Each number is 128 + 24 x the weight over its row's rms, rounded and kept within 0 to 255. Layers, rows and columns count from 0. Numbers have three digits each. The size before them is the row's rms in percent of the matrix's.

# layer 5 MLP up, 1728x640, rms 0.17, rows 652-688, columns 256-383
100:176099132084135112117162130120117142112092078158134136166130151106182120113155134132110156136139129102147134096197110127130080089108154141143140135148192106151150121128123143132155176133133112118139162108121128155120126092162142126128094127121056089132130160113153133088142105114139107145105127111134106112021122090133198136119119145118102138149136109077105131138123111110144148127114
101:189126151127115098133067121105136084186104171163093100113140119137139139116176132149098095083139113116116161101127139099144138140144151110107116118082132133112125131069110144155170125140099154179129098141124114127130142107158161115147130130109123132139158164117144119133140110140157137139139126097098141104161137135130105113096082150085152141132109112137163076090123126058115155151135
097:150119100133171092129153122149139129147133200147115150116133090124105106173113165114117126100134101131117106106179119167150144126153136141108171146116168150115144075137138104155104105119152099161140127151155142142107149157132123157145093114141102121133130109133109141133117086123126123143165115120130159115135094128147171113172112166195153119114139114146139113108150140110120119149084
097:118119146136121073137108144132127125134125117145122130110137105185140115162128140130105087136134152147136138129131118163141163134151151131122090128094107146093159091149148126120093128127146113151124116122144158102122159089117116131165130117132127120177132173098154121106152146112138147147128100144122130103168135102096152176122128069150082118119136123147111075120084132092151118157095
104:104135145151162102099126109140152118124175119117138154119139116139158167146095134115062122161102092102135129117104110113114150121113142162096106134136117133139142149140132125117142081123129138091117117107181171102085087083093137146129087176156121136198119130136133125149105092126098094117142144136138126106164136135094164147144117140094126141158115125129118094127147121086130112163121
096:106153118119140164131123126089154149145129139100131099134142150116095102142140129134127100107101116133150130119111110115163124150124123137098138086125111067139067139102118093105109143128149101092133133138143157165100122116159139124089099112124172163204113120076131139111060145138116126112126137150102159137161145120120081156144161105158105092134119120118100095113108128091107140098052
101:159151142164148116125167152112107126202145121093142152101084127107102126125097100141131118136129133103111106121055138141162123091088131141183089074132143143153104156145105132133178086133130121153124163117130147131157139118111107128073117141122113104112156124156155113147130120150153125113114116152107057148155171098103147086112139111110146086146145099131113149088111145146097147149108
097:162126153133130127175121107100143107183113145124091156110149154114164137130155138144152112105112104164109129110137097139092122135115170139139147099103119107121142093152171155130154062129147126139116099153130187159083113113141162131144155139160105149104069182132125135101132173129137138124105155160120136116164188163129118134121150163100132142116187150128114132152125156165123124124119
097:119133178135175132118117066087155098122128151141176098110148110099113132129106115143110140147113100135086143136128140123108159166114097110080096105091127196130106132143137120108129143120180126141141131114133079090109119132133133157120085146151143108120134156123109122111146100115156113082102117152130096125150130126130142130142117096129178102100064124127129071124113136127133152140141
104:114127155146122114156160133121136161093093138142104143147111126123092152129130116171145102112103121154134150123119122144099105117119095112112117110077130139101136125132058175132142109143100109119175097142160106107128113132147132112099167156103158160131139115111102118139126103149190104077114121114123133131119189103112091140138072119091124112125131124131135124145085121136089122206134
100:137090121132091152107053100068146165122103111128144119136170119128123099105121147139117147130124151155137130157144083171150121139159134109109155097142117158135140168104095115141128102092120116119146089143160127133105162173123132122143131133127116106123130148118153113147096114157104097122127115097113117138137149097125126072118135099167159180057101162129145153151122141100122121157126
099:110133150097167128103123132152159090113153144096108104128114092127101117124151134087139104119157111150117135146089154105152158165138091157113146151106127139087099072119154155130130149129153106102133109087156154118156143137135113150142111151130164106135116120097125124165093148152141136124128167108154132111135128081137155142109121076100095105139142083148136126121122148115134164152119
099:128114122132119138134102155127137146114137148150130142120169102127103142095162130152164132131138150109087120096111107105160113125112108116144099148118155149096178139126125144120137078157116138139109131135108129110121141140137107144090152110128111124115134118142172089154124152168120141101112108144125108115075107137096125143112092144143140087092112131133112087137156120139095123157131
096:119091102133141142157151133155127132169134135136171104143088106081128147132138114116116155134137090154121097112138176102065178118121105091101106078134142111100089170103167113137153153148138121144104158106158133139153085103151096133113142133148136132119185140092117121123108132122138129133119134105120170143144131105098108140146149145108125140132084147134143116104153151143165102117101
099:153126147138132141126154168107068123114168081124124103099120089129103097120154121123134172156170128112124144092091084163120158113115126118125146133149135139130132130134108113107149134145109147160130112129149123195144120144108122080117132150106083112094174115112108111142119097107126116109188054139114182139153143118130130150130094117108155125097160102097115088151113138127101155118046
096:156127141121135136137129104129148145146114090162146088105134129136139139137125117119071119119161107127114119126084117157126089112097144122126114133153120160133131124139073139076104151169146081154092129078082084125109129130147114145128099157177109144155107178108143152084125139096100065165116166159113161114149142137179162115155141104139101132122158078115156126146113157142124109136119
098:149134104143153124166132094116126105143140160125121125117191132131101131138116173111158134149129125086097131147168161151142134100150138154110136116098162102147133168113099103171122089131149101109126109178093147118119128120119115117136138132141128122117108144150138128117118079131083133150156118118142131122142114106098106124094161090128184118103119138104122128146140096140155109122162
103:136106137139090092153178079117127099100089135118142145116127159155169118128135146079114100125104127149087138136155115128148145147098130153111155099121154121117156095166111132095142136121142124109174170104138101105108143160155160128143102080138181113101101089110107107127130155151103107135168133172173116109093103121076170153135121114119089117121162123116128151178172134133103088116123
103:137147147132136157139125165127085126109113162117120141137160131121157096109151134099131104135079172094126107146160113126138123145127163080164096118139153133142119153156106090106105168153140116100133100125116125132133101102121151151121165117111147118122136115111141138080120175137134137117115137142108124104156140146143101110080125175134068082142145112152145099114129147146111148123133
099:128170104075148140094121154130124125106148132086113146096162111142139154124109169126118078127141131092169145134104119123159120142125108128125125125154171149142144063124091097119148164164118121127073133138108087147094148091150095111143148155128133109093159119148146117153133129137159128163070112124166121123119119079176098094103143134096123147104106151073139125127110097114145135135116
102:160091118103138121130135160148070122119085109078099139155139104142118088130141117154092137110099092126156179085098078134071154102108152142125106150125113133141128119124114169129107116121178137130123124094131128103139122123151097122158160113104157111130183114131135120152146092145119162117159134122130087129117139148156125144110140133140112132106117128118127160116111149101129160124142
097:093115080116112112149179137108131102134122146150101094100107130149144123159151104113147068117151112123124109119146104143160128081165152134131129101159097167119156112141175129089149115113145150141142159100128131143130070132101125124140153136129146124131059158160137093113126172110122088115099162168150177177146123132128102122140107152069128145107129112133159145101093128147144124161141
112:120102128142126104142104122092141090077123147090121127129116106138107137155074089073110140132101105173138175143114113115106084144142122122131122121097092122105157130146084102141140103120090152151172167113124142104162131147145129141155082130138126135151083125107117159125110124146151136146115121140132067069151112138167139110168087124120145120131166135105115071094133127128109164143097
100:123171133133163119128138082139136103123151148155108092130102118155184146133159114109135126105161122089139099078126106108170137102139119132124117160135145117131120113132168145157116112083092142183131099099166153079149133125136114173110127126121095145147152112136111143174124121136145151092122127106111128112152135126143152135147154103085148138139167096105159135100104130137097109107116
097:160151113178150152122119148097090160130111102148146120149130145117108150145151127123143162121096130123153110124140152164133158153167119129116119166122141116104128119133121126121168172150115099141137113114135141149135105108136141089128100137129087115173133111120203126079142158111108156105128123142096152138145138137099145163174134123137087173107107103161098130097151122084128183144092
086:169102160135088120131112109134105113108128096093135119108131135119089055148166080113091157158128108067140111150130116156102139126109158140125075146155135176091139130131125126114132140127107132156155115141065118124118069126065099084139132130111110126109140101148100149135112124079082115149179131110122128107128138154128106116117075127127093165100123156133161103128104123154132127111105
101:150143137163118122148129072146172133132127120139116119128114102121051134157151159130099161096109138122111157143158115159171124078116118160129135131156089164123158080168125129119166143117170110140099168105090153171103170123118062129155089076172172105144132123115146092169167073115147127135122117164171070130127180093155117106122111147131145121108152148134122130133098120145142109133117
107:109110151131117125129107139069102136166118097176117178114111111148140153106138086118137109114127171140104139122153136129144165101131104146099173069145142116079136130141127117119107128120149144131135130154111135135126092149130066109135127120121136130138135137096122129150115097099119139127129144126135165217141129156125120156129131092101113146169116143066145141110095120124149111124098
098:160157122100107104131103109119145139108137148077120149096141164151153145104137089120151125125131086114161113111164139136100161141184114157146151163103131086122149099111135124162142125155117126092160119054119121136124120100124150109146143147136098165138128123115145129109129168146113121166081141160153108131139106120119145100104150133153126127097126134167127126091126152127155141120069
098:113147158110105122101109131139140104111119140136129154159138114161138182148130135138090084116121137101155152166146139109131134105152111114132124075128122139132116143121160140101160144174154111114071152101137138104125097122116124185124164119139140109112097101151169152123147158154151120127161117136133156130119109105174135136144121132110140070107095131117137136134127120098075118113146
100:125142138087136171153067161153118148187133096107110104130102143090154091175142125097107143110131126092079143098129115153083158147123100145163116084130085118150128150103145117132134155124127119104138171153124114148124125120121088120132118126105131101146134085147096094155150105056118123154177139132116139182149136129113140114136150162116111122169147124088103154197120117142112118106077
099:106075134126139111099164131127137130111137137190135140105137110131167156163118133108145160143107099108159105092141092098154115113125117101139151148102096147108115107110142146158124119120161171156175133105142139115109144129160121160099087141104193131157124115126167185123126152132095114146128143112136153075110118121138119163058154162122121103154155138110162130136127160123115111171105
110:087156136147125112137152131132155103095117108111112109145162118139124125078126071115155156147093115124081183140170137129145124102139082143078127118159124091124137119126155138129156108103164129174135155126142168130099144107113146089098097126123132094110148107129121142154090147127127099118150149139127165075162116136154153112119103144082104138137106146149112150165100163146141165141105
100:149130079108139106142109105161155143106093144134157140128170116108156113163130146107163131131107125154148107118158120162162137151083096109091132108162188120120136135077075129133108123106113119141135116166109125130142119167166172074089134138153138112107126112114100124148080168113153137084085107119150087161141106079111201136148143134095131113120139129047139111165115124140157128145109
100:117067081146131146128119153159100102129150133135160083153130105071174117152079078133095137151079103117143075141089164139110135150111110138100193143111107107144126158134103097114118129135136101120079193140122105128102130159135109119138158122107150096117151143090110107143157142127124118170123134093114125108065138123101152129129108120140142174098126150112141132143092087111123077164124
100:176112105178131121162137155135082139113121147114103109114137139148181136113108142167101109125127143130084150111122152159093118097120099123149087117107117138189185170156113137113176126126100102107144107144148132175105146130129084077095137202113092182093109156075125133120121113104105096134093123112137130164133147123110124115158130150110116082128129134144147111134115114117108110120119
097:156119104147173128109143107165126114149120126149129126094108133125135145138124118119148137119169149161165126082180112123155135150137121083110126130107143120135125165124119147138142144150098122160122115101150128143115157132157113137109124106167130102153140102098165110145131125108137118132149131111094164132132121155109091126065127155123203107162135147098128132105169110115115132161120
# layer 5 MLP down (transposed), 1728x640, rms 1.36, rows 652-687, columns 256-383
100:109125126102190108127116167091122129130121171127159089104137156138095105133141129144123158148141152125094128078129076133114170122121136100151115111158110117123117101114153154119134138139113151133151104146131124116169169175153104114154126157144126087161128117143151095147107127107118120109144140131111123136130178136131151145086107142115156106088071146086107126143148119135127156124137
105:116156130137135103145143148145158093165163106105109133115130107116128132154139140112163120135144116144133113144131168130096137084102114129083118124160143121165142125091085111087105109103130151136133080150169108145114122145140141089145111137166177170088161142110138151106103122086112125124126093104096144079133112168153155147109167103101142157094158134144145141165116091158134160163149
101:156115129164154115120145110145114178125126170138092157101112148144099120151130144108117120129144152136121128183069149189180138126125092182107151136107128138132158122141125098117109139130123074092071138117106158152155157123114117135167092130149123140133107174101091142162133126148089107115130119152114123111143102125144145127129090113143121100109127139100165187159156113124117127138126
098:132131110129111150155135143130181105154093100120116137192119105126136114121132194132144199124129125139140146091097168148097146109120155119152134137133117160174157140111107106093161124168147087159129121111155140152157120110123134141139149148098152168121122155116141111123180144154078136101105148130171155122114128145118171205135187129124119144144127116180164136127118124130139167155170
104:103121104078116141118116156130124114108145149139180161145114150157120129118135101119086127102093106161104095130111140102126157108136106151129122150140122122148114105116116183109142125113117160125099158137162133156120135119118127147114132144137145111129137142136084122119103104127144127080103146127113153139131149113124156127139123104112147163128115113162130089092133082115113117196118
101:113125156170156155103129113114171133124108107155146103149122131166121114115091103144118141080138135162154158131159123112135098120105124110140153135107128150124070119129140106142077162134159116115107168108107104144123139165153133133132091130108109131120144179135127152113141083135122084098132132180121141109131126148072087107157131132122147131158150130142123110152130106159126122105129
102:130156145139155144106100147127133151123132121084116147134111137123175108136091074121129117129140145158127108163103128177122114112111142104161098143110166132129096111126116130115145138124088144140183138122136144150189106127152103156108143147112138098129141157154131107116125131179116116141161116136129128110136131111127162116140142139145115106164124144099134102128126135121105118141148
098:131118113122143110098090102125110140136168149170112131079123129104153135084123102133146097090118115118105094042085158101148121150167138125145130123143103129151188146142116155158110157115125139152170123105135123135100127129147145134113134142102139132109098170110148147091113140102104153104137158150165136097132126143106127143148125108165109142146121130104135107109141127140150152097086
099:115161095153150133151133147141126105140138126102190124082121128148146132164124116130145125126109129134136134135113103101098112138115132094124095142095124167112138082126144167116144173195146129148129100105098121136149157125142167083134117107156132123100098130102101129130127094156137125093140109171123143141130141138109125126123082097168130121098143141110096111135132166112086139140114
094:132115152117114155121134121129139172087138142151140135126116111106128179083130132192126137124149150127095118181122112131133131129120129090120154109149117083110117099116151099114135149098119119142155116108138151110129151118123080139153105102130112137140139130143117134137132100132166119125105128173170141085159161093150065122093112121157131108168174129148115107151085139135128165112127
100:138129106123125075159102113146144113135081096122131139118102103111142110107143143108163153127109137094084116139131128113113129127137149148140173128082137138112124144139138140139159118154111132101097126158133179143109091128147177132118154193120155138133123136121113117080092116160116090117168144149150184154161062122115140121137133126113108141101114126079150126155106147139117122092140
100:126165081134109168091103104136153113122125099136112101093132138104162135143118129128135126115203120132124102145128129109131169131117143085110116081129098163145133117091177094130148132159111140141153132135123105091165162102151131109094080113101093117152118139155134120107103145123156138118161118090135173159080137080173110122093134138146136137142114142089162125146190146111123119161091
101:137079146130132088105160137163117108159085108124138116169136122131143120140162124079144155108123158102109107145116122156110180103131129123106092150155187127154147110110154168087157074131151148122117121137072160151104106067139117133159132131071089123099116146139138115131143152147155088117121180156109123128114113101134129079109102140145110118125126135103140102128116130170109129117128
099:157122093141139173107121145140122169175149128117151118128152175100105145110107086131092138131175159114127108142120165121114156117126099124140160103120116144181158123158145117126101169168106145127146090160116121087113116158128189121104201135129082135114135123141123120135128101125125121136145139139116141121082160114154111163143164139141121125157130154133132138119126155123119113138136
102:179102131112102112139134133107101103122145120101112167127106106139119132105125101119155145132144086193143111149135135135098124085115118121117121122111126121144124122156119108129154124116143160130149122084073117131123146110087121149101128111116151133160080115123146105110144107105140080107137112113123152121133156087100173149102110160119167109141156090116092118133137168100175133154117
099:133094112125119128134111141094155139112155114139127066141128103125153148097133146154118136147133163112173161108146122117096088132120154105136165116106113142096156068152116138113136118121115105110183075089067119158143168159172101121097127125115120137143111156113103160101098103127170120120092097149126095061101148119160140127093138100124140128157157153153126118134116115117100174140137
093:167148147152114107106091113155145098144155129124133146130153090148126143126120073142161111118185130105124143087157151154117117089093148102131184116151142091124070140118140114145124110140099116118160142081138173091077117142171158129122145117110084141135117111095106122159147163096139105133142127151134147126110121114144134115100164125140122157109111130138113127141119126110159071126124
102:140132116104166136108127120112154122140124141170106125105184104137119134101137090084120127141117130137152155141120126112163150117136163119074109130110164125117103145124196133104127076143150160130127092133145148113174112131119126118079154147129097124091119124168110131133126164110143109140132151140171152157156137114142112146156099121127089154161120090144116115121153138139137157120113
101:136087081100127185168129154111117129111145130150126101105135136130107122119113134141125124120107158062073142114104096141144110154125101150127116106145119152139154170159168091139160128140119144106097144109103124144117097146117109135134136137107116097119125133126099116111101153123119094140130109105122102119112118108147098111128127182112114102145086125110130157160158106135135145120080
104:123151098119145121083118163109091165108126124123142131159155081115136097090124136120125090139156127066150156147142135128139149123133174172117165135101166127118109118107132142131143156096127115116095168158104161159090128121105151118107119171138126153068106125112131095151108104148146085150114110100115143137108100093137068113133133140099123161118104133118083131106161123113144092136151
101:102110131136153136130151121116136158100114132163118132128141132127133142107194118161133160172120122161131136110141154125125151124110129130119138125161109128129136126099147094105180178077101130168141143127097163135174112143083123124175120091129128083104145148127119156110135146149111098105123124153127139112088101124107123145134117113134126161087127144127114171096112121095102128163150
103:118130124086099068131117115114121135119139151143099091138164152109148121116148139120122100139173086169116112151146143143120108127141100141135074105101099159133127090146125135122119092157150118141163155141118138136146139125156125132102094137112133185152165120141137114132148144102132139118115157124155084134187128138158128156121093148098155150091147138089171164110107127121129147079151
102:133144122080122117162092116103111101140155146124115119124092133136158098137086091148113148133130130154152132117148125108156142112156161153139117170120119126117129136173131161134139144131154119133104113100128194131113125099090120109113085130107115129111116088143135165140142083082115098135112089137164106099121123145122123087114102164149100082137184120120155083090158104114109138156117
100:129095071124172158161129049145077109134135103155101107135128140112122129105130121115097180144103149103136079120135114134107112115154135115122136136188154102096118163126164117160138105129131100119132103080170128173129159104155186108133138124129146129154144090148089163125106109111118138078106111144135083093103134131133167074105151109115111137124130151166139111103142125143123111119106
100:169130130159099155130090132128094092090092117152115142141166111149117121157100145128154175124114131127123108149145106126112119085161135160141130119126163123159144160133108141152121130125105162145092170095152180111142159145110142112157100144116152117154120132135088123153131112126122123166107098095124132124122115133093128085164117124145111108107126086113132127104089095124130142143124
083:104129113136155137125125116082142140156098165112133102137119111137116129130158126165107121114111177160126144073143132154110107158108109114119110159125091180112140110142080175154143117136168152171080116108109138148146158130101140095086126090093134109139121099150128126085106118163117139139116157151125165143081139085147151131124123149158145128113092088071180153139122127120103155099149
101:167094089091146150133130102170182119135137157118137092134131107119136121144110123136223091124121098148092174130162153078170137085063111161165080124112152134146132108071144160160130168136113136128159140193174126166142160148151145091149154106134155118141114159176125140119110101095137103109106154148141150121136154104144079096081147136140131116113146117139056107161146114091122105132122
094:121168135127145142105124087073132126159088135084154176135143129128097146130092147103134134122156087143136135099124103141154130120098120102150145138109135092130107131130131094152133119109149168131142159118111134145136093125092169195093133127132134114163123139133126159108071128097125103127170175154107107078147084152132145125097102139128098140123137097159142146102125121116121074153142
101:125177107099142107128149129133143194129117118074093137090076114099128147137112171085056177141109132135148100062103146173143145119083109159169137175152117134102140159101094141104137118104140148113137134115098124140099136141133210114124139131127105101094134170141116111097068141108108118092131127106155150122095104175142142088126167143132131132120139143144117150094114124116111121120118
100:108170140130165107150135167173146133165138113156140165146123113130112160132174123095095095138160171130143127134142187121111152156098119146170143129132102128099151128146096069121132128106163092111162136095102094132137110088097143097114128157108147109163125123137105170143111114121113153131149109084068155143146146130144110129136128124150109132093141170117134138138135142115108174146134
102:128136174106127108151083148154149129168172113097149125135115145104151136125134115085095109129162111118172150105091096148132086118086138105103073088118122141122176151127138113182127189100151127089127124127147119158107167157160127111079130076086128111087146119115114111109074133108144132121118114143141141115158077132076135140128146125128159111145130144110161118128127116120130094087159
103:113111153124112112122148126129115130145134118135132145123152090117135097126160136166122127158112116148154097121130144128110131174101117171128119093154131180092101170084156157119115087124089118120179132118140096116132110147117139134120124072104095069106126102169155129110108141111117144127126143120199131113120131114147127132097076108145138137125129119109135112151163116076148115124110
106:125162134150175160146129137125154144081105099147136134123138120128168172151108154135181145092134152111104105131108080120151125161090088117124111083135122105127141100129118176144127098107098082133153157135140152161107150086137146138133137138104155141116166134100126051107110067120157155134124160089097145073116126120134128103100112133139095109135141117134142138115133157140150136107136
100:114132090127168083109131185114176115130118137181114104140147088088088103143165134093146093116138109161088092149190123117149163098156147150134123087095170133123164127125098132103127145104133148122142150153153152142101116116142162115121136145139149121123096084109106117101129144138155125160117125113067123118145143104158121124126150168168142175117136132125130131142116149094124069109157
097:157128118119148112154137147139145107150098160132141124112159130103135111117118104139113144115103141131112112136133128128115107160093133131104098146122090144095120167112121123156112166134160167107123086168107110112106112135151113150128162121162111130152114150128172136128137137132171170106130184188134101102090114141134156108107081126131161122140101106153172086144111064121120105123109
101:143120114149124088080096148170132116099092136119124109128157095129185156134125099153161115135140123170161124071117167117168138141125159117130131135151149102087142147123133105147140097099122123113090111088156090109145126152150133170123132108172149167150155160092094143126126130104084105162101103148143085147079124096136143155125117134105167104116147100119127132140141098174122126151150
# layer 5 MLP gate, 1728x640, rms 0.169, rows 653-688, columns 256-383
103:152101126107159128178141149122134108174107113138155100093154113141181102127112102142096129150134140145142115087130132096140143152119110138131113164131114107138141156079114159165123132098114124121136115137109176125140142127119155130134108157108107128083169143123162096145147148116125131140101119094119089108134110135149128138099091109107119120083168115113179100092113134140134130148151
098:106140124090136153110097132132097144123151144131115100138147109117135134158141121101107113173137103136144152135112102098107118126170118185137156130125152142138153135101136139151142124151125090106135162155176164159155098166121119124175117169073071127155084139103095125136102125116099117136134101129162146128108178101133091132138124122088128163132111136112126141097132151162111139137179
103:162113130145116159156153127133179124176143112110114149144123134118109081115126144120188127147097125103145132097166132143136132160126163120146074144108128172138148132116149112210174146150105125159117127112149130131122099171132128142148134126145167118102139150105110084142118127111126100126153150097103138129129130156111097140114106109104160129114107126085139102144124087163100151153156
104:137120154192117136160142134147126137114080132142116174108135127118117139148106116128161160168116127126132136148119114106119137142132124097096131169138100113126141141082103143174112110129167142144118142118114133156110152122125119112169156115093133129105103098109184130146119117154147127112132196153154136102161119102112151106125168127112119097200135120130091130120169168150150120138122
099:088112132123146134117078135140108093134107106135153163111124098163133169117088127126157130092108154125164155133150115098098111157088069166138137134098120104181118118094132125126093138127119115089161137172171158111155159111084157122105089131140103119113152153124122148080138128099144130105066155164170133136101107095159096117154112126119157131104122118094167102134126120127152160131134
097:142137140105135160071110139151154118150126158133129180093119137111100152111104093080113089164122146169147119104130094127095121079157117115152114155145157086096097092181115126159130121171103138141128138135116133107133131118109113157088128168141097148133127166113121144172161096155108169099126118094105124125120103115119107108164116120117130138102128145086106097136118081141154117152121
098:132169092124096124088133129118128158113113112157116162169160096120144129108114087129080163156140112124121151155159148119091154158151092071126091146143152119152128145097109129105091127096140146132135147140083139158127142120116143119120107132128121115127124112103133080126117114143121118188134111128099163087111117146107141146100146156159081138113111141106101170104083118134146152142103
099:170120141118145162136130083137094127168158152124152113141120126092127087117135135143091122128148145156107112100140133128188126158156142120168139121174138098130091096118146165182128122180134164138154129128116145127119127142157123114116112118132144139103120159111159098147161160156116148139134131138108157156138135123096159100116099091117155124122166104141092147128144110133120128174139
100:126116125119145128118122138117153139132138157127147165137134134123089129141153134139141097124121136127132176125113132159093117123099127069157103124106119118128122132087131115131117151115128113126149128103152063102103168148142155094092130134137137132139131140110129113111106140145123097137123159089136143105131150180134144155173136121126129152143133106112138096147148122116129192155135
099:136104122105165101100170089096132144095097131110143118123098123138148082118177113127121137119135161132106110183154119074088142146094104091134129124105136130142169122105184130116136123113149142137098107143088130119135111117199146152153132164137130131121112166109159129099131130137120133138130136106138128130131107160151150123141117130177141134143158115150148142106137091088147175116143
098:161083122147130124120065136095143116077130151120098119105127162135097162075079136097122146147119205128114117146132131124111098110119123139118111101109103141126131127113113098147102146136157135125119135156157139136128097185155127085112138151104106151129156145153149109130151124114095129114156138132112102098121157159116149131159171096121162112151121041137094159116096123138149154119086
099:119127148130128129113108119126162091093127105125117153100093140115155118126123080101090145129140127108137104137135171166097130116100135113100149112093087126122127117117158086165103164091130100111112123126183106145115119150129179117142102122108147136168133154134116133107131112120113111142179158131123138180123121126135146105157119140075203061104137135102121150126116119130150132167151
097:159203150134143099100136157163098128096181110110120166102117120166131135128107151125149152106110162142155147140107144114138140122130151076110074138120125137123134139121125156135130077134120103075129098124088123105158126147153121116139109096118139144131126155122132122126122127116123148098154107121116119149159124112133167112137170143132140142133118149165134161142152088134152116146130
099:158083112142135092113097100108155127076117098098125114120141156108111076133124107164129114154121114132118139160116170134092135175126126088148097110144119118099096115124104155125109129177147089131116095100131164100117156095114155133101089148107114101140116095119103154134124109147132136140156149159144119167169150183157065129143109096157186145142118131135138123127133151135120091146144
098:122099107112111104141115144144146133127128136134135153110099121130138136161141098144123130071115116187148136150122136186161176115152142125114120137153118126169141099089114116133078123140130098107107128146098155104161126128125166124132088113138131143106156101147155143110117114130116106121171135137136121065165144154095136121125091154136142128113077134150124138136114156146142098141117
093:143131115117132119113144154100095135125148109088119112152137151145108085132143138128100136117143083148145127137164113102157083133097191113112124126175162095152128144136137131126112141133112134084134131090166085115129086138143091126159119138133163155094151103156149109143112109115109150127145123115176102122132128074129119167146152094120165161150088111103137114140104124112131157125179
098:160180122111148104119143120166134115179160115123124114113092098118171098136136126110149139122138110126137091160115113101120121114126094116130154094137097129137152135154068098163157147090145166114114120125118144144084142100097096089150145150130094154152165165106112142177112109133087152130120104167105139139107102151140173117153125104154150147169123104114119125116140154141162159126154
099:140132095103139178145130210146117139150134120148186093119125140124129151172128140122137129109106114133147130172124093138123155148135127121133150120118148145140148138139132148077130109154102105132118121156119118145133127139132114159149140119133147125086058135108119146116133124144097142125126090123136110136154089121094113113133143136152114109115126124105109105174127109160156167144073
101:164116114156167162087160153136151117123174134103146127176140143158114137106120126115128105163124151128126142160123141150175117123126137103167104137131154096123174130112124138125090140173147095149114122139158102160109147104114095134133149138156121109078177100135131128151126095132112155179116107117123134153115132155155131110071114105100104135099124129112089102168127100079140141103155
104:156101121129113106151127131155115115140120161110135131105132177126141069148116127155101140138130141128111175114117091121143132092105123152149123123139082150104149158137120108137100146117101123125131128169110117143099100073110156106139094139145149116124135145135111119149138136148152141173127162148103093092124121121076178162153115143114154148125123157141129129155178136120131171118104
102:124118119172105135080177148150126131097115096138091136125136087101119145170136134154120142121118143130104082157103126069137142117120097105169130134158180095127134136107121133149097145099099129159157100136155124117144118119143130157151184150123126122127101127086140149115162165112122118097157124126115120117118151116118114116068161091105132125108150103102101088100124174120132153098134
108:176145147131139121127124101108152118093155140121121125129129107127113139150097121109139115139094122145140103116120067117138131133170169131121153128120115135108132110154108145164136081156121136151111141105125162111085119143145132097133088144141082144149081123142141115106096112111145127141117142156164102090156164125152119153145122115132136128081156129085125098163130135150102143118091
102:125144174126128096167116121101132128138110120120125109159117144110081154143118168102107129137134111174121175121115110101176181116154110151192156091127110098127119078104189180107073142136115116152160144128129111113153128173109110178155139129154073138110136093144105090124134147117147086128129148146138162109108130100100122158167141141146115125112131069139093126155119108137116127117129
097:126162161113113120145169112138121130139122132107132178145116158094095106154108140172110200139116117143118138172103155133164104147126106115168129158160181148172125162132077115075165118156130125110084099133116137162135109084100106117077147133162088126138083125095102125161138130134166130118105164144087125113151122116135138096115124128156106137154108115125096134157128102122113114141167
075:132130120155155128102156156132152124131121111164120130107132145084140170095150145110141142123106116192146146092155159162127157129111113144191154078107110094196112165130163135156108162142118131102168114116134099124121123162174118119150075112149130170146160125161121140145151127140113113158128116117088119134166125084105148155125151143092129131159123127130130124115130106119122100131147
100:129158122099137134149097142118129104125197147135114134156134139123123100106099151120089101157063147146095132145138132135159114112112112156112138118139133108106157100121128144146128163104113088122140126137088115131112140169162157095123110104136146126138165119122147162121149117200141115125138130126105108129167139120135126165111128112127148116100126118094118126084125128098166118092144
100:156155141091115150127151124142104165097155147122163101147178124118151171141094128089125157140112098129125145138128120173114113139127131164128159114123136115136149119124118130143159092132122161131116124090130133178150112087094117156136148120121165107115119139137134119103115143161125122115153140108085143128074130114122107115169121125149136108106149121160125088168143108154076108148165
096:094139133117125164160107144099100155112139126133143119099155115096167149157137109115166147146102094084168119037146129120127155143088116162160139161126141079140153125103179129148112095120140146124155155125094116153124125131117170138158135092118131131080129137101081121110134147120154077137146121115121096128129130110133138164140144136148135133126119148158128119124107130122133129160100
096:104088136139137170076099141135110177146139165132144130143120109146138140138100123130119124146146149122121117096139151127153114104164132135110137136172151149129081154138156106107115115107122134125093111161098149116160126127118132137166114120156149115118100123123144116134137108146112166149095147132099162154126132098131125155114108120105122112140131115112153122129170179115116124095139
103:054095128068131110131151135094124141114138084143120092147106125121125125125116137168125108129159092127157141156133135093088126145068158113115110149158134131110117149117118119152107125147162193122103108096127137146159126114109133088163142148120121124120134115154128133120106115172116159147086139127131160116135117140138147116101126125095142146129144163117167127129144118171164176115130
100:121137084151136107152092148102124107121120140060113179138133096118137121145130081141136141115121139159104173128136118128138096120141106124180124147127126103141143146116169180149108137158149073115135130116175070172124101138126126127138133110123139156086119158122157138129126135136094083139166155147130074078128136164112114148153153143080057085147152098128124151151133121087109147169128
104:138138146109137156114124125110149112116116105131122118150116126142114108120115097109164130130146129142140107153063177097131121186118166109133112137150147122121140135120117109118148113170125115067090059117125133155158101122115113136118135098091144085117125136076119144105127143115102136145145126088112118121127101150118118137114120133154158090128128094129130128143153115121132122107162
100:115115108145146133117106132135172164129117163100132104115191109124155121127144127110117101125146135166126116093139138124145090153124104122136116112150172121179128189106114129140108167106127137109152103144113093113115118177173132083112130133155110102111092124118154097136126099103172157096085122131123087130149160165107178113109115154122122130137125089070095116163101111120154115155127
099:074147123117129174159140089120176117149126131132141174099167127166114116099178126127137089136147148140117170085136111110099162071151129156157134090155103183066106104124148164118154128120143162094159121139104132150107137108126132100119059168102147136124113116158154104129115125136141158141087136097119120124137105141120134103160085136144109098141104114127127165171130131135148147111134
096:122127117142162169127104151157109154123161123117110135133153150124106177188129128153098125136120143135145117115183122066200146111120130119124174121127180122114140155140142134078094196126140139135130140162164126114110134095138163100126112129139101155131160094131102147157166083133099132114122145098135110127112140158135148139185116161103130077111140107129163108148179139109125145149129
096:164115115124137162133126119151115104134110138120127110153129138161121128132111120137113136158108108077096154183109168141157137104117136125102152091141096090158103120119120152133118133159114163140114161131143145126127108140135120091163112136087148170094118114105119132094108138133141164091141116179128135110142098108117096131123134114152123150081106118112126141148147129122116094175113